Weights of a small GPT-style language model, trained from scratch on English Wikipedia: 9 layers.
Each number is 500 + 40 x the weight over its row's rms, rounded and kept within 0 to 999. Layers, rows and columns count from 0. Numbers have three digits each. The size before them is the row's rms in percent of the matrix's.

# layer 6 MLP up, 1024x256, rms 0.0641, rows 455-660, columns 128-159
112:498521452620450464581495488450468503514478471509611501458465481539566425503506509469534530521481
120:564470483569425415584493454477482496503452507535604494477605549553576543553478516431452445509512
106:523483502495466523535531473461469488401534556470473574526461512551501527455455448482473515493532
087:440509515489490517498467506505497605473538503436448537477490516571454465595488529546498517469501
118:546528477554416479493523531465516452500469497507557520473511476566509500473487487520488528575432
095:468488452559450503513443483503500516519471384514478518508558591564518476468470504437514432564423
098:494460573535469479486493582489497493554560482551484489581527473468594487554493465428429541614533
094:386461515517507540528509470499498581497452500509474529390473547540496500500494499493541485530505
096:526490547561530458517507461545490504558522454469535508486484535471501553528490417511455522529465
092:550454454513465539563513435526460560462479462534483455486555527510563544498493489480485504533423
093:489483477552532536543517551377540520503470498572477484536496540540482472459501496544488502511553
101:520441444560450425499464531476500496485470512497506487399523530543498500487471491487526444515449
081:579420484533460494538508522530467469487459474479543544506480541443557494534502477499564483508487
102:499524534557492511522542490504543458418525431465564526479537508495546510618442482510539497563537
100:475486552475498435514451557460532504449539533485448495478538568532523560503442521487440522538536
100:505434517555539480499532484504517433486518516484434458491484513567535524494544459461497503478471
119:542502479510457464469536529412562543441486540562565481445510449489490516538471532572468447517508
090:489503487497492491465507470478495490503526474544520527507529494520509489530526518528382540512426
112:543459444505466531519522461461550504472393531496562471554479573488483528514490562473486522487509
097:527506515505543506481603497505450424481563557527486503445441548526508464481525437461419363573500
104:527522512504461487486497550444519430521524521507476509499491486583461471575441533524460423511423
098:495482602494471458535570510558546490501563468516494429560604485447457556507491456548502524529525
107:431460467515435482454545458499543513447420493487567570454530505540476540522468535505528436516515
099:492459529613422479522502578483516520531477463457480555539412553463509460514531502514456523545431
079:495466472523498476529523542512458558564468448524510536552516513452642480513484482458529513460498
079:504476516539476448425497569506489447501530514442506541438536541545469493454463543480435531524486
092:505507423471459428531468472514474474463536522446531553510509491546544559540456536495447531454387
097:441442464485430444471563537491485514499517470445500519506527478506512524452471527525497491466490
083:505507492527510521504467449476501434579499473506600471505447528499534506577505513475554508473547
105:488516549524450493405514495464488441443501465513500461575469561505523481615532499458544494488492
095:516485493478511508532516498472563550514468463513525477518514521541554501454470474476510483523517
105:506475478553503504460503509518477494435444521481520467472500453472487532510491581534491489521432
097:491514496515460505567466520460473509428485517524567580525431498498511490510474533462489413554398
098:473465551504468456455458479528457529504510459495506523497449529504494540529548488511408507520390
092:496412488559440516477448461385441528480463504514592489488486522526530530445493491455495506494496
114:444558486515429527518582464525462573517477534519457463520504502506512579500431502498522476486536
107:468474489512532430475447501475536516462518549488494595514517525574524485531481513506489535580500
113:447511489558469547496547522468513497527376497437496476522501490549510525472482467520505479440498
108:418472528582461508511492468449545508432518505474476483462505496556524538567527540497516506538423
113:542508533515539552477525506444463428490540552507515484417584475518447517534537576560506407506480
104:465531475474474532477497498465536471387471479515544547553422509445563490626492498439529499440499
082:542432467477499531542530557446517506583464541503510438539541468495520436522511500529498456470469
109:564494531579466488523503516452524506521496469531504495509511510574513463517500458497506479510475
109:522576457504447444498510488456520444489431506488517437568538462579541505496472461514508494466528
077:528457556557503535449494586481444529524487495543516486444449477430541490518465561510541453514497
114:521501475483441463492495467502518494471508444602516556451628473532499523452494512498457502507519
116:448522527534544516513510515494498497490540545481461503484512570468508530514427488516578488507513
115:460441504485513525532525446425486581412480501546504526527444595510472571509525465494507531567529
105:502541459472457493418470533444501475480520476466523532461583448512501617583474504483485431491477
104:464458491558512450475501470538511572455504499540566617521482540589573505534514513443542533548502
094:491498497537481479495538515417508542470398502553514491472498453514520503500423560513521454551493
072:444548509510456478521547542451549485459563494484563513468451459494476579442500479479471473531474
107:434526471510508473519576486411443499482563460583523586527484491536498510482494538479482520495479
112:440514499530462470521521476549432566536473420495455482492536552503543523471429558506524494535502
092:506507496511455530499543568434531483471421468524465511506489559448558556503503427520448485508524
099:445489632537539547482545500522495568447465465426489463450458476446518434480488535467555506473582
083:516579463538432487493505492478523420459468530450491456416536512526458534546453510505513481547535
110:465494535615522500510530473527547450457515511498467457374450568556521470518484487470533503581539
116:495447483500479468533562427457492470469460527515487484483520515483530564494512424485508492476493
110:526465427503423437539482461495488475478495496492497503461633567508482568479463446516519459394459
091:465510467499410456466459504528500450541435513517498533468505489502505453487491509558514532470452
105:504514495521480500488538505481422480419518487559460601422502503539566518495532526515512427527466
102:446519573517466498615523510426522479493525457486451542518496504453490480532542473540453476501514
086:519502503457474519508516548492534477518422503560491448489554455578482502501539554501442464465552
089:462408500517492509516516523515488530490525455451492587510438541476530469521491485511480515474401
095:492398491569521385575517494521418526529474482453459477501507586500481567541508497493532540440515
090:401471431480547535427515500493501457426446478495491451555517484499559532412380543481518457498456
111:526497511522554507480479390506442527447473552429483483402494557493524548486476508493519430513445
110:523523510544506457479540435482546568454488513585535490510437543566454542473502527499515492516478
101:443494504462498523466549467516490437436512516471551580474463463490468593491530465510521517534462
105:475415460562438534575504468512416520539536464540501513485549595497573493450460478441453499574462
087:458517477474533525451464490515586601454538506497450494493487451506476457520470441466530500462398
087:436452451502508520508544507491512491525487501513406565505488564490502452465480396487555534505469
103:487474432538537465521533438442409509437502493522476502472528533517473498512488499488517455429518
100:452534517487486551512519484501493463508521454516521496532531524483598539531437492566444528575498
078:545483523519541480522459475542482462466440491474487489501546513494554427474452501555582475535461
082:503478460554437446495514479530430579523491490532509514533531489518542577519462517508454482516457
094:491440481479434538471520495519459537475545443574415503558539490428512505563502530457489523527527
073:463480546496516475519526474544434422566458488558526531497547532530554495515477530445522472553490
083:480459482481561529409471403582522515479424526473508452505525515594457483546531513490500500488526
112:483431471515443472493498473514436474418506543523465486530517505510562583501468566384468495553490
106:476532495575452469506551484493488503517469507431464473486485587489475512504453518534459509592489
097:492493489474498524464456536527519580460474469573550582464519522525560481470481434520494531439480
104:508508499579498516478503466501489521477463384504520475547508526477572555483446484425512492563423
097:436441488551468544503529449532483501443527499455527519428478503485505437510414520437475519537489
107:456410428558407468509480465466420493440469491483442462414473561550513523522524524460520489531504
110:482480499510528472493462490440471457449422496438546541492489501479528512549480563434579435549424
101:543421506559477454513511470467490558523502542499565518498467575534490519526522477499488485518539
093:537412561525474490528546462543446473507476479478484436479484510480559489521532494503508513543522
103:518506483572525501473551462482509498460498540431543468437505459534428526493489514509534453478500
107:493499458532395530514537531445530463528428482564494451485503497560510424482548501540474488492539
094:429477486495436531467482404489520476488548444504462496501478463543483466543495431470557518501488
076:478467524498454512553490495466495460484523512523531465522471482518452472493521538492445551477499
105:432502502486440465502554446472539495496449491460482507521440551499572498468479526465457517523495
110:534522455510468512585537463506443530527529418514486539512524581582540489442540414460456477497461
096:438459519467509563488484458440480449493513523484504545506535532596517513470467482541515505494416
109:469466511499410465418482526463516516491484401510562463551511525504482496486559559504498506525447
105:486472491586460448549502470476525517517450515492524457459529508505562542525505471541616505489500
107:543525476559551519487554511502524499570486508497461484475531523526531472487522512564456436622522
087:478471476576475496508529500436447467455438470531490459503531484505475493554455457451546563525547
119:530479478497485549570518416423542538482495467562565481476503538566509491524540528538483507451479
103:483443496462497530512437570413484496528459449448597471503525535496566517457446511574561495484526
103:456510482446477519396502400431534560482533506477592579504496501512481548455487506452500489550393
087:541409530578390498600427512439434481516457550494645515437554568469536493541494425517543540542524
112:464422539540494446516506434528495561469470518499469546448474578435497555512425533506511519520482
085:534479437519444468528519540467471511500508485521484395518525504462511554484395497517477453490471
090:469461487594466496523536455428478543495494502550546478514466503552508458453542468427545510496467
096:453525465534437547568475449501493459474470473492532504409460488487465553440441510534504486423477
108:513488485484494446560498477462478569463506564485486454496477483445498533469489563472518466514570
116:480481509478476495549499513466541560486573432476518595511547501586498489442474484500544481496430
076:521530470519497463522519537523464513458533442481498501478471499382531482539478437503526453475561
084:477498459495470496485523509499461454544519466459505507462478480463542444519487468484501520454545
092:411517443494488454470492512496430446466498476519495528422513537506463455525515491529515422492501
076:532543510462492516472488456455534423449440483515530476463398460516426507494489457444512469491512
086:509484471542433510540484534545441451431409494551577521438511470419515568487452488482495407501517
104:480487550534530516465524497457510467431558510523506528468454525519476562606489446531511479478538
116:448544537534434499420501497485582514444490460460485538422547441558475499527492507560508447566452
114:492521482590482433494518521496448410493517531436548533465495505467455527571492629475469358581517
081:508486461509524574512518487490427457541545442542527520503487550538496474548479614443509526505451
106:428514515559483542488564496453451468553447551558472498482460502487542494452424458518502416553532
097:469421495491500507490504486466515472463439504509553560495517562551568487527510476530475509499513
100:466545493587489546414587503501545565481480487521475456446407515525482543504553497549426512486467
112:454446513519452476494484425524471476388470488477514507391510525523513531461486586530477512524437
106:485401441475495499536463464492414489503490535488440549499546517497586564508495450453534481489435
093:494450475493527478445523523436517522502561519471486485532489544517510508437516498488488480418394
109:531473520519509504496591501525468513517473464509476547566475498564575490434538517444417486540528
099:450499456573541560559541492530569545481553513474423424459489537589514504422511550540474497532569
110:444419413505488494559527484467524504502554485533516474416495496569519633518505511478589484509568
104:412507442508469534467440480384480477458509479508483520418517461565488473530474424446569522417450
077:542462491508487493509508493411486415540508473525503512514501467443528482502495481482500534543455
099:461497464515444524461547530456542494459481511492424412538425458533533566452487497542485525517465
091:519543424542467497496546520520530413480431467568503513513473433535450487493505528518470493510539
112:499520496550480487428556539517560537516451482461513465503463547452568480448492489500479504507409
085:501456534543514514485526552476489453522403500558529515493481535432508507546419486479535479491566
114:568495534519463542528527505464534516496492456581526491444526514560488441532502546581458485573539
094:477517482479418502451562519469515517497502445462490501499499437523549469436515463471533548468432
099:431464425535482461519514419503514530503535534464478607520470548499585469440434457495484501474524
100:470529462513552495472500458486441518445527535580516572482549522577479519486522472493577476503509
082:499445495467462484497491515493460493471589489442440515467458523606586492509505415444547481484450
103:507495512529458535475479459510503479502400484429537408488550462502542541546455483486503485486504
104:495543518482434519535538436512461443463503512451558558517485572485461525517470553483503454518492
094:474461518488449523492510428463459550516534508507529472555575484526514552482463486501477514480452
100:497485498468486515522505423500486578481550468569484457431615482499504509434424544496466474444464
098:387486465493500537454530478482521459513451513492529493512517490546563592480484580532481495517424
111:510515478478477441496541465481579565476514489459513548518489528506609518463426494522512483465481
108:454417480534516472484600440531471462481544525490444515484447530511478514512513445540459540551485
106:559499522489475415517592433492446526446485496502418484495501549516540553515538458480548538556541
108:513458482586446460513505492486512579500518464505482505492502539494530457561535426465576476575541
095:484513494468534484486530491479450586532559516462517571521464508501483464453551423489463492488444
095:503530508638421477482509501518446517579466478524492514452504577505519523450538455511467543491528
104:469421495476464470532520468499480507496482539536465527528476533524468565485433591438445537492466
076:473517540512520497500533481455536544560486518524518499502602500575480511476522517534486544450450
092:499500529520505459551470470500516450475371488537537481474475448494497525483378530439496532541489
113:482474519508440417500481466438456530444518534487527523437479500524523571576482536484476416524407
096:490478519508570445532493475473495541499563588508529518466599548567526487442520572518516524513494
114:498526495502448492572511494510537545534465518516453470436483575522483443500523443486514460596532
103:496487512491490430524470542419478550408500507473553534358511476492487508566485507495447475579464
107:480546526495509478511543505464519510482496499492529532491500558526551548528469499481495514454491
103:428462455513536491534545439521441500461554484558462485490507544487497535522472497379471476517514
107:492420504564342485537521467519491551439459467543537619466529563475583547538505452474504515580488
084:416476555546467521469503426533486563482460470483569490491506501522550505541507560448534480500490
085:529566421505502486433505533525482475498411454485520500454478441512443474505497514488500491445560
112:531499536563487522500532517431522500501438497512542468505547510572519504522504510504598527562479
067:523458523550463466497634450529481497456505556573523569472485534511561497462475482534504522525527
122:446540487523470449476534468465536543479537508501460498485491539512547510466463487475474523506499
102:423482462492485451517505470440432477423572497495492501438514529504467480498502508539510455446440
117:501454496555454467572463455568520523523387478518561521463504511568531526492527527483453523510494
094:476443498501475504463505403485501489549482530565509507529484538523509530388439522435519511502422
079:451518558551464516434522467546503572387435452509512580443494494521533497494517452477527458522510
109:454525491492463516513490516459449453454481441463563551467477535452456593511537570557497483505500
112:432431500497471479498515461484412515468434618532475550412520533440498564483506509516526512529529
111:532522487460492493519492449486458475450455516525498508572547552473496487477399552510519395486496
098:504459495601454476539507492512433499492487481497476427479577498507560501528477508486486494536516
115:513512510488443512475540490486524447386511418534497460577523522498526468578512505471538469538471
084:496460457490480487518594468508538486471442520619448493463477639501496538480458510463476497509459
101:480447439519461460574459534541427479474557477545493556508561476546497502503490526520485509536583
104:440466567605466529476466471488498475498486483492517461436495518523555562519485516500477516517483
114:466486513501526462517545398537497544467505564530468559503524533567469547475408475448476505505449
080:426496497576485519451526485518499533453487524506575495460454425507469540462520545487467503557489
093:506494528473555436425469442503399467453510532508529496467531469498495543484464500458495533458498
102:546467522524479395453484520425488561507473493513512465496469487485530504526465485531472489473523
098:490485578477512481548500469478432508493470517498484493458547508454532525529464484495513518471563
098:500459553640512549500525459456505500506568452575471459505537519559508579495521481490452500557381
105:472419425480465462458443506555469521443499541510468554522476491534469539529450551536514516500414
102:459411481493479522468526470496454506494490493561503486496421564532569431490520452490508507510503
115:487455517451448527504547486466537493434517355451495514514445510544619535465496505491463498453473
103:467433439555370461478512510517502540516493498478488488521464558476475440501517424526541556569493
091:542496474520431491561553477468437450519556537556511519531476443508499477619559453463484494492511
118:472501500552504512593538480486509490471458478503532507495542520514574455452513519488547480518516
111:469553500511444479561488478448519540468498473565534486514493481546553517528483571501534446485538
108:496449471533540442592484518500470499490538545537512606492495560510569518430507409537511512519472
109:367462447498511530491510420479532526477472484460474511537507546513571544450553510473527473457495
127:457392481556482477528479489518463537475484494515478546540473532517477553544464544492522478485574
100:475503497549512508476521456474503509422507546554503578564469535450529482516427485462509486527478
071:547519486498493542494616530478490489503441522529543538499526500572519510497476539481479521486534
109:512516505502471491419487400448510464439483435502513511508509554506499536555468491468546488476429
094:535522492544446540499503557494503465499449474446492475468455560397551516516496464569507420512489
102:488478496561490534489548512531417532491540516440392487520530526453544513476438447502510508438500
086:453431468515478485458481461462484423502519489493471491533544566537504467571509415551481534531438
116:511505537560439486620490471521483529468522498518507530455575527575501522493440504572490506468459
092:472426493518503517456496494482479511528453414601495437517527577538495501415491545469495481505477
103:508524503530520469477516477525438482516497478478526499515568539570501544517533474516526465477479
098:446430528503489480497507513552438549454491442463545476506524520566577537479500485528511479529547
095:479502412540401490461512478567498474468496448465519512531509475536525542530474459571536497542558
108:464531532543487494490516417504510503497575497549467543446464482485507466478462424487504488591550
111:498505495510486447499493437488492482488462543430528455579529489471453524475448544381517512484504
# layer 6 MLP down (transposed), 1024x256, rms 0.0567, rows 455-659, columns 128-159
108:444506529461507461534532532464520494491407500502448478444491446547498531543517547505478481473502
130:479513513467484537504547529525490469481500517531497474477393514471454440460531397490469530540500
109:480474493572506416427492551425456495497460447501503539475457507472473509574486447416515512465442
082:567570513510542552501530512539441486564569406515488506412437525524455528550581477453497469549543
141:497454540460523466469546508499467479477520535556472534553515492532533465499481513487555423538500
089:488453552516510487482551546587555575523460529557532519480430497431513513552562455519530426509467
094:481535452502512466487450488529429569522470609442477465477564491503474502486538577418554564528513
095:447486488549446487506527489485504434474510475500491430485485517468526504529521551504413426491519
094:492490522550504534535514500515513473499561586521507495439505514540533429506553511502505497488537
083:504436431471477437528415511515534444509529510504527539525488435511490529478524423456482513567523
091:460503422443492476502540500504467403491488468498464489468525510543560550423518534512509533558515
086:485514424492514519488516511517486476483512528488510470508544459583518413528507501531530447566444
086:481626473486485521505522462564481494479506538443485510502445477483489463529523489556492466523533
097:478483493585489442488540534506527525495412507562560560504457468539474463455502465456496420465490
105:540475496578500545554552492477489461473486499493493412459487511535502474569553448514523513447555
099:418451536517514479545528487521500486471605470438557532555478498457524504563452451543479434519435
131:483487508448501543509494506481456463547520586467521543544506505552549478504453519443530530577473
096:521546498542492521464514466509555460533498512512456507531492506494478549566475498442489533485438
119:511461542505519463626502445464490539564513422523538535440472507448470515518484492458477468376432
092:446535433495502434501461462518551470401477467446480517544512465516496453503484561560523561464483
108:433492483505531520527521423402481540491487459496556514475493497405506553549529478534500533511548
099:514499479522586508466439428490463462510459515479444529477419500469457506492525496541563485496454
111:522531568507485483484480537467471487439493492537521419464503475530542487468405490490474470530510
097:493556507463546479475542511573460559513479571497503492445435480519511476453482468606498472585496
088:485521460494443501462602461515443506499470478436518483520513531498504503470488521477504498543483
070:486592533514479520438491548565520515488507518490512558483459425428429507493530497518403549533538
086:476556496510465518402518507528507514526505560545458485493467582486473490495486373517511513483520
102:466497485639489442505560509534477448497550496526513501519534482447463513489408453500526622532515
083:566522500434480481502467511537499458520540508523509459511491482470534516511542533587487449480531
096:486515544409481516539498470440590496407483537468443537487448525525398479519540458529462448522512
092:492473564510464488544516526441504560425556501567505473476440516512457529542480514450495511505518
104:498609547531538500594429440543495464474454515472550441564539488590443490531495528529491453424558
102:427490507490483491513513475494501486479504557479528461453471448561537535457479484498475441575523
097:509529474496512528559500503514522455565476493440398492463500506468523425400432539503510467577558
101:417454548472507542481511532574449504481519570481436509478516537521534488497482577507505536548524
106:537513473501487518465439476409529448521482452502450448542486403435480535463523545558539502487530
107:581484491539448465546508481471503520475459481537430491478523461527566465530414530447531554471517
101:527479580411539520502489424550518532469526538453503510545491471491493499525508481488512507482470
097:521486532460465477445525494526551376506480475490475484463442499528469529527502515529559526510492
115:490478475466562494487490597473486526544597523503470506568503489500507480544516483480493525511428
110:568576544543463483531448519516426454495532406410468466479575451528480516441559508504513475507539
096:508538468460495519503570447510523470498529482495546562520485544529504553550523467405536500469511
100:522524524574531470444492523512585431542477521567524494502510508485490533470404489470496478487544
102:487461549441480468511500583524460514523549527494499472547449536485498493527507488534516554590470
077:519536397484495496482522425526506511442455484380420518567544549530558529562450435440524504484506
100:502537511487470440506512494482441485517505471501528523529474474523425503443478516509480483525528
128:520510503557540486542452469442451423508515501473543506500516564573559488554419544508491497406495
129:495512494495563615499468458472532466509464431527513571470484532454450512491440490486491459487494
105:509537542551492440526493453449524543476478519537506452512480497488443485492480511451461502519453
106:566503481463473497499626520492464492503457539514532548521457506483521407543489546494515418518488
091:475483506561503536517563505456478538519447410547529546504497546543526474479472562520492457484552
080:485563470479548494416508469545484451429518520470508532516517482504510513513483464491539495466562
104:405477517476452423513464567486487523550384454498534481473464472468500436498508492477538439442559
104:475557491507483557441409489532367490535515480474525555514527453518471437552464515475474516520443
093:475469468523475438531494469465469430539525465536537433495492509497472573550497437482521556536486
098:604490479520458501542476548477508477573484554520501495443418438501546560475498430476439462484491
096:472495401461520515517524494479463578442499488460520542486467507496628486455517515463503468447433
110:429529423510521537615590554543512488438496515324469462541486523516530457584466489566452453538450
120:420497495493449449482478569439464559424536478511546490488579561502574468552435445483443567524507
110:520483503455548488475560504514487526460505475528450555562514405526559460483543487547496484463496
096:505490546523499490532514530520514495556516468518515468473530452522414495493500498510486488532484
097:506493498485531454549483504522572464476478468445495524512530491443455562560522518501478467488534
089:542576532496517469514484527567579497420508459479477518545462412486528533486456493485590535546506
085:453463447484490468551487399519537507482429480485519485514488550547540534484420509429485497500470
088:502477479507447481509585483513463527497478566480560474515474577523475536467575406556397516434486
096:534506500521528475518474539498442468527511473523479475533519515391539574522539513481459542554469
089:560501498435521460520473577539497543479547477481469413463481512508473563516561503502490499516485
125:480550589495460461468466534468486533447503548491532522529447472420541475449462481476479508511483
104:599497461560536491506458456566519491480506480475509511432494451488434507517510476481543518457533
109:509550595516541468514463507548466470518481500429505503541559529519487496522463510498484514488468
100:481543466519460503486525489453502492446544586484554524517481564551508478445522437473499527434495
084:580465516565474434591513505450525429589498449575512502577507498501548540496516540504451469534488
090:490570499530526507489474553506524428537539567479469543522537479495503542518505509538369486458492
098:493530510527556483450500465543548412546444548510554549451459518577435525554470539585490471498467
096:591465481504502472459507493477506482479429540551421505504495484521499535564515389539462510519515
087:526461521548510496449555542462508509511527504501441530521492477533539599489397527446491528481527
088:486555497489521495531610472412565492489503428482505462484429579519491462477493451485540511470542
098:537496550477484540507520508551441455534551536479529511419476469504532524536510484484560465434440
067:493498569495491526470474523484485531434502575510506508468544483486578499550509455536503446477553
090:539505525511492578495544484411538468501466465511552447437478431447557536490483498484506497549485
111:478521514479502506501487501506494500417458565565504469514447487509510519501431527497515480509414
106:568503414508489488462499538519520541452487505503542449502529526518488466524503438460512502494509
087:476538535497525495517509526458517507522539423539554497579499525447516468431468529538477575529499
105:566556460460531496511478534475485400465519518449505521477507420500541539561501504449514513523569
096:525509534502492479518572425506478538514528462549521551499495519508489582483519467506492519493524
101:472488513486481464493491501514506508487538491478468501495530526541507495516486507508498516488468
110:485494474495499476490561467506430538449467570589478472489410455497445501557483450542417501455564
093:463514460550456449491471480460519466532514405523533510487488497494513489508527505511556451518576
087:560488476491595456543448511508470519556480491558547454499519506566523539532498456543459532465501
098:507471544530459497527440474518526503515446487517491582483494461511538577523434458480505482478520
110:524439520532409499581490489473459522527545439452518515470502487463441482544496466548508492543444
091:571489445523482460470421477470523524521567449483438499500528493401539442576520540498488564505482
085:527520468470566545495483440512446513526500514519582519507444505478543521485495521503457500460510
107:509478536531465489497497496519576521450497517533483479449491503492513542481509449475372543546496
108:561483564439438473534489499567532553534463478488477483578513437430481567487579480431449488551500
101:484511515572444431500483499526465471454504581556478465529523541442417520513489488535482479492624
101:512531450483519458467500553509530549430528506510472476546459538473464523480461432490492581569475
102:490484519527508530464493524464403489434533563482564489443472405553474495464480545489498481529509
100:471537521593518511399494498603427539490570526520573533447481498530513474491491511465478503456458
084:537490523544458508506532480564403519496554509518433506528525466548623523544510478481505515546482
130:494466585483466530506477522553538395549477507574491464503492499484573517549574472445461569505460
101:516544480481609475506507541486490577461530459471527506540487486556496520502547453499536478543495
099:495478536484533520546473514539455542477602499423417520493570542496461562556567475513476490516503
087:451548460474464531488512501561582477390534530438511493511463522558520580580540512422517494475557
110:628477553367489471492523576525595470489507497500510487486523449469427562532493469485560516484438
093:541502440466616441541514469542505524454479539479507535479485540455585527555567555471490480475541
095:467500485389491589500575503515453471493524513513552513535399502579478508543486496504503497638493
087:419552476469483462545446500537490472526495493464459479389547495471501471520487507507490447589491
105:513527477501456510558556428552484546497399453417510499486528527510527486536455429505527500528531
106:496403527491529454550547544488463518496510498424540507508445566455485499443587495503516530489547
091:480487480511516460526590525506435461507448496504498550442510545486533517486434530541519506513472
090:477488516580529494489435491517471574517479504438483475474496479473547569499522474511525503555514
098:510531501456449521522449542453514523524523517527528533570472514477562522437461546464411475519481
090:450451569505518529448613578510517512516498486510510472463476535510509509552483500489506569504451
092:531556508501556522531466490461498447463490487551556487514408486467472471511433529554531483606535
100:508472454503450498546531461424539463529558495490467435549471542530487483514480421539470504474533
118:519555526544528439493523577476513454528499549479477434508498452521490469459502531567509450470530
110:568561507487505581437556496539469520475512512465559491511456515516518507532505477435469520503537
083:489491508452469363518504475521520456609447479488500486605535475486399495498544440531525437458506
106:513521570478418507501453540518526500572456410453489473610461437497515534484493469456482524458579
104:549486526511455467442447481503509502507497411480507464496461503506440488527536501457467452464484
091:526489507585429475584502498522538524517504467503507509516466503562492508558606528481482503458487
101:524494490544419512480478480490460512550519540543501576436518496511551492502518466518487472537436
105:548508573521499425511467533560514547531513470538468541437519508516571500570562509473515478554489
087:529521499511497561482468509534489519540501445546485469485524518519462507517519530523551537521549
105:482598437536505453539405474537482544464466430545457491495497463447519477494629539446534493504488
094:574484493454451490462489458520465502501537512409581504519484473491436570503458497496546561475489
107:534488509470483580461423449532473562463463453472558483535467488485545474458566445517482478496487
100:529558515479513628518488524443534541475483522506533522497466455430604501383497525467492479586550
080:556517492510438507552491551507501515460543504470510500491492518526499524520481433503500540459578
087:509511505481486501532470495506513536479572472503528516527529476493485574482504510501507520551472
090:363423538482462562490466578475490492527527517512547573515494498506495472488494455526466571511527
101:507479546484534451455406473572489506528489473513517555446536489443419548523470455535490476443584
081:498465524485543441493534493464480552537524522552485566535521539520483481453516528489461467498469
115:530514485514539524546454515474514523528507501538414499386526496490457529587451475517470496495537
087:445540498533442456471486498464494548520512461511504465561429477546551432460445514504451510505511
101:526464540481545466475480534467439440600442467492481483526508534502510462549562501444468505573484
100:460484535515480475491502505541481499505465482493491528533453489556476473437494513485478458504499
077:465548478462540492528507489469492497487482528491520532532483452490575561491484543494497491516528
107:523450459511554414524494534500534519513544511492453515473581513535483457531500505507495547534512
100:461463499502486508535487448498427490490525460507463459498473517511460531479583507481476416547503
098:552551498508486519434493556444512454460478554468565444496553488483445500544444532507486469505500
099:560488485468421607439493521504549535449550477492436563528502469467490447515490573497483500503514
102:608429463520496502512486428466467537509507489549434558520473505487468529477571479441500506442507
108:529502478487597496504542530484478495530418463566405504523565551445524465575540488537512484529516
101:500477516487570515464400530446544478532564527541534452518534394430507559497496506525500431580493
105:485527535584492503567537450527485506410512475457490572526495474472511430500409481521535479517519
107:508496462439488462605500494500564500558509472456467503469505480505452430479593550468467534492566
091:482474538555471488540485513533445445512486502515528531480513538585464542481444534478453506521511
092:541574440458510476488479475541547500594516414483480528502443510454514409481486537428474506448545
111:540494427456550532524484539498491451567560478468514560515479499483503550508436414522536572487444
084:535476480475488414529480508476551491482520521492568499532495551568430486509540499441494552514559
087:574458425480545482516460524491426440598521437539466544422503533501564447590498468490501540540468
114:461496614486465487525475523507481515499513460496503525448457500434505512472476534499470461469479
101:527482515530511534474525433505436482465550507537547537492556409431463514498462570530475448546529
113:524528493483495522485480506510549521492502495511445492472459426473506555531548492500477555507436
094:512464503477516488427483450451444486535504493508541521534497405553472516505481507498449469435484
101:450524469445562476534479495509494548515510458496509492505529517535498491531559572483535597475559
104:425532531459514483513473539514499529502496558557536457510488456513506453540493512534477422530544
102:528551533493487550465473462495511469528520563583425563560428541494511463535503446513448533466553
094:543485450440504591399549546532557448535510507465496425579587519522490526508495504571546470507485
087:520558463524527512479554487479513510466532505506492556483475518507455557532561533499500522456486
113:564496546499553486484493539524456493492478530488489482519508511527444532497510470545506495464452
062:602540488497503458539404514531492482512529484407500493551446424529428494527522442498507524507513
115:448508425493501492472470504572454521496549519521579518505503500497516462507539494483517429546413
099:412457501514469540519468462454483498518488432496487453544522498510530507437497479576521564511505
121:422535461497528555478475525464497497520468501440524546477492490547531517492428494466581500473485
093:512560478530507559481468447522469479546477423463528532498522488501477497489515475512532426389422
080:503550463480497515522525484487498510499504459397483561426526557494490547436513547525514488464512
108:509514426480561592506493547564482575514443480485574439542466528483503456442412481499499522482516
109:549465480406463532512447533476577479569475483476455500530497523551478510540418484443547517477489
110:440490487513507521443525523510502503582524506449497484427512532537507455540466429380420526483504
090:436538508486451515485544536558499529506517515511502519407543465476497500491502459513534606570496
114:457462538453569523507505492590494464496494485484512485450529515429584481483529520541481611509536
080:453533526440490562566416505473498499481481416465505489531466500486519557543515458506447543523535
097:499523504481522477485443521502491444469528434546433516537431460591515537549537448485550483436478
095:493415446440565499463516581513492528495479399425505472511447537487490522502579525491509576480487
122:564586507449494469524560440506471466459510538512500545455487443500483515425488526482452427459517
092:536513471468556506549494619429496528504522478515459494541485485529491558513510452497507498532528
103:556465499546478496553494547410491454511525458507466529507469521507492502560469511541525561468494
096:502584466454497450451530487503529516569442508584480545488545483501481499498562516467455487463505
095:536564472497522532495518520490487496520440486481530445478463496486517536468493450506515556491527
105:489556505532469530412504484472488483490566494505489458550507416407477523469493549485495434570527
101:455413448490516524547414474497547428599485437484518489481526533526545475536481455494481479560530
106:488597516504501469495467447503484495498500430483542460440468562492476501550517478543516522389601
113:447443446569429468484561487453571512553499490533490502464505588466481496528505522474515475456459
097:501563477501506472511467494523533525448484485449411495483481501507498562522475532510458534531518
087:483452528499468529490498512528474461482470485497439401490541522446447522440494534639477511491435
120:463493518496412530495460500499568530497520545590474505506520514536526450502538483475481467532486
109:422466500517524568488504518478524478529532453455498538513432595409479472489534533469520511501467
104:584446512483433481506456511534456527569523511472518498443505455475472528501479523510515522467501
109:469446566427464485585479493527497544450465534510463550528563485494507512529529537445532515518514
147:503504488512512440578494542481505528406462470486553492556427492474498560499559526491533561489528
092:498527552416457497510474509538458556475524472413557496512486448551510438444450496475528511453498
066:495439579509505468499493432520516541444503463477504462424574473475520470520545516473536534477486
107:477467514544442482505490485517496517534582427545465594476505487437430494518487482591522536521429
099:527494489476629415485516451455531490504480511512496495557485460526519533555474412476513565463493
096:499542541503526469523529463497485528490487477561540550559453556507494446476559514428470560528525
089:481498506461459514538509538573508483495480472472498483418491458505472492460493545473447549509476
123:485553505567490496480518533512483484571500462491508504495459475464495466462555464548490487531500
097:491501537598542526511561541482485524530513563514461558477543444384531507472537484525505435539548
091:481470496515463493546466452525546441509494538503470473473437534449435468524476486508466486563573
092:485508465503560459527515476468524516471540482429539519510435541507534550476480444519579551482536
093:466441512540444559506543507446504562520561549502519480476493530484488479481580499501453474526497
101:482455514545473489451509508522551488478497517501561532530448550520579469559453443521495439497497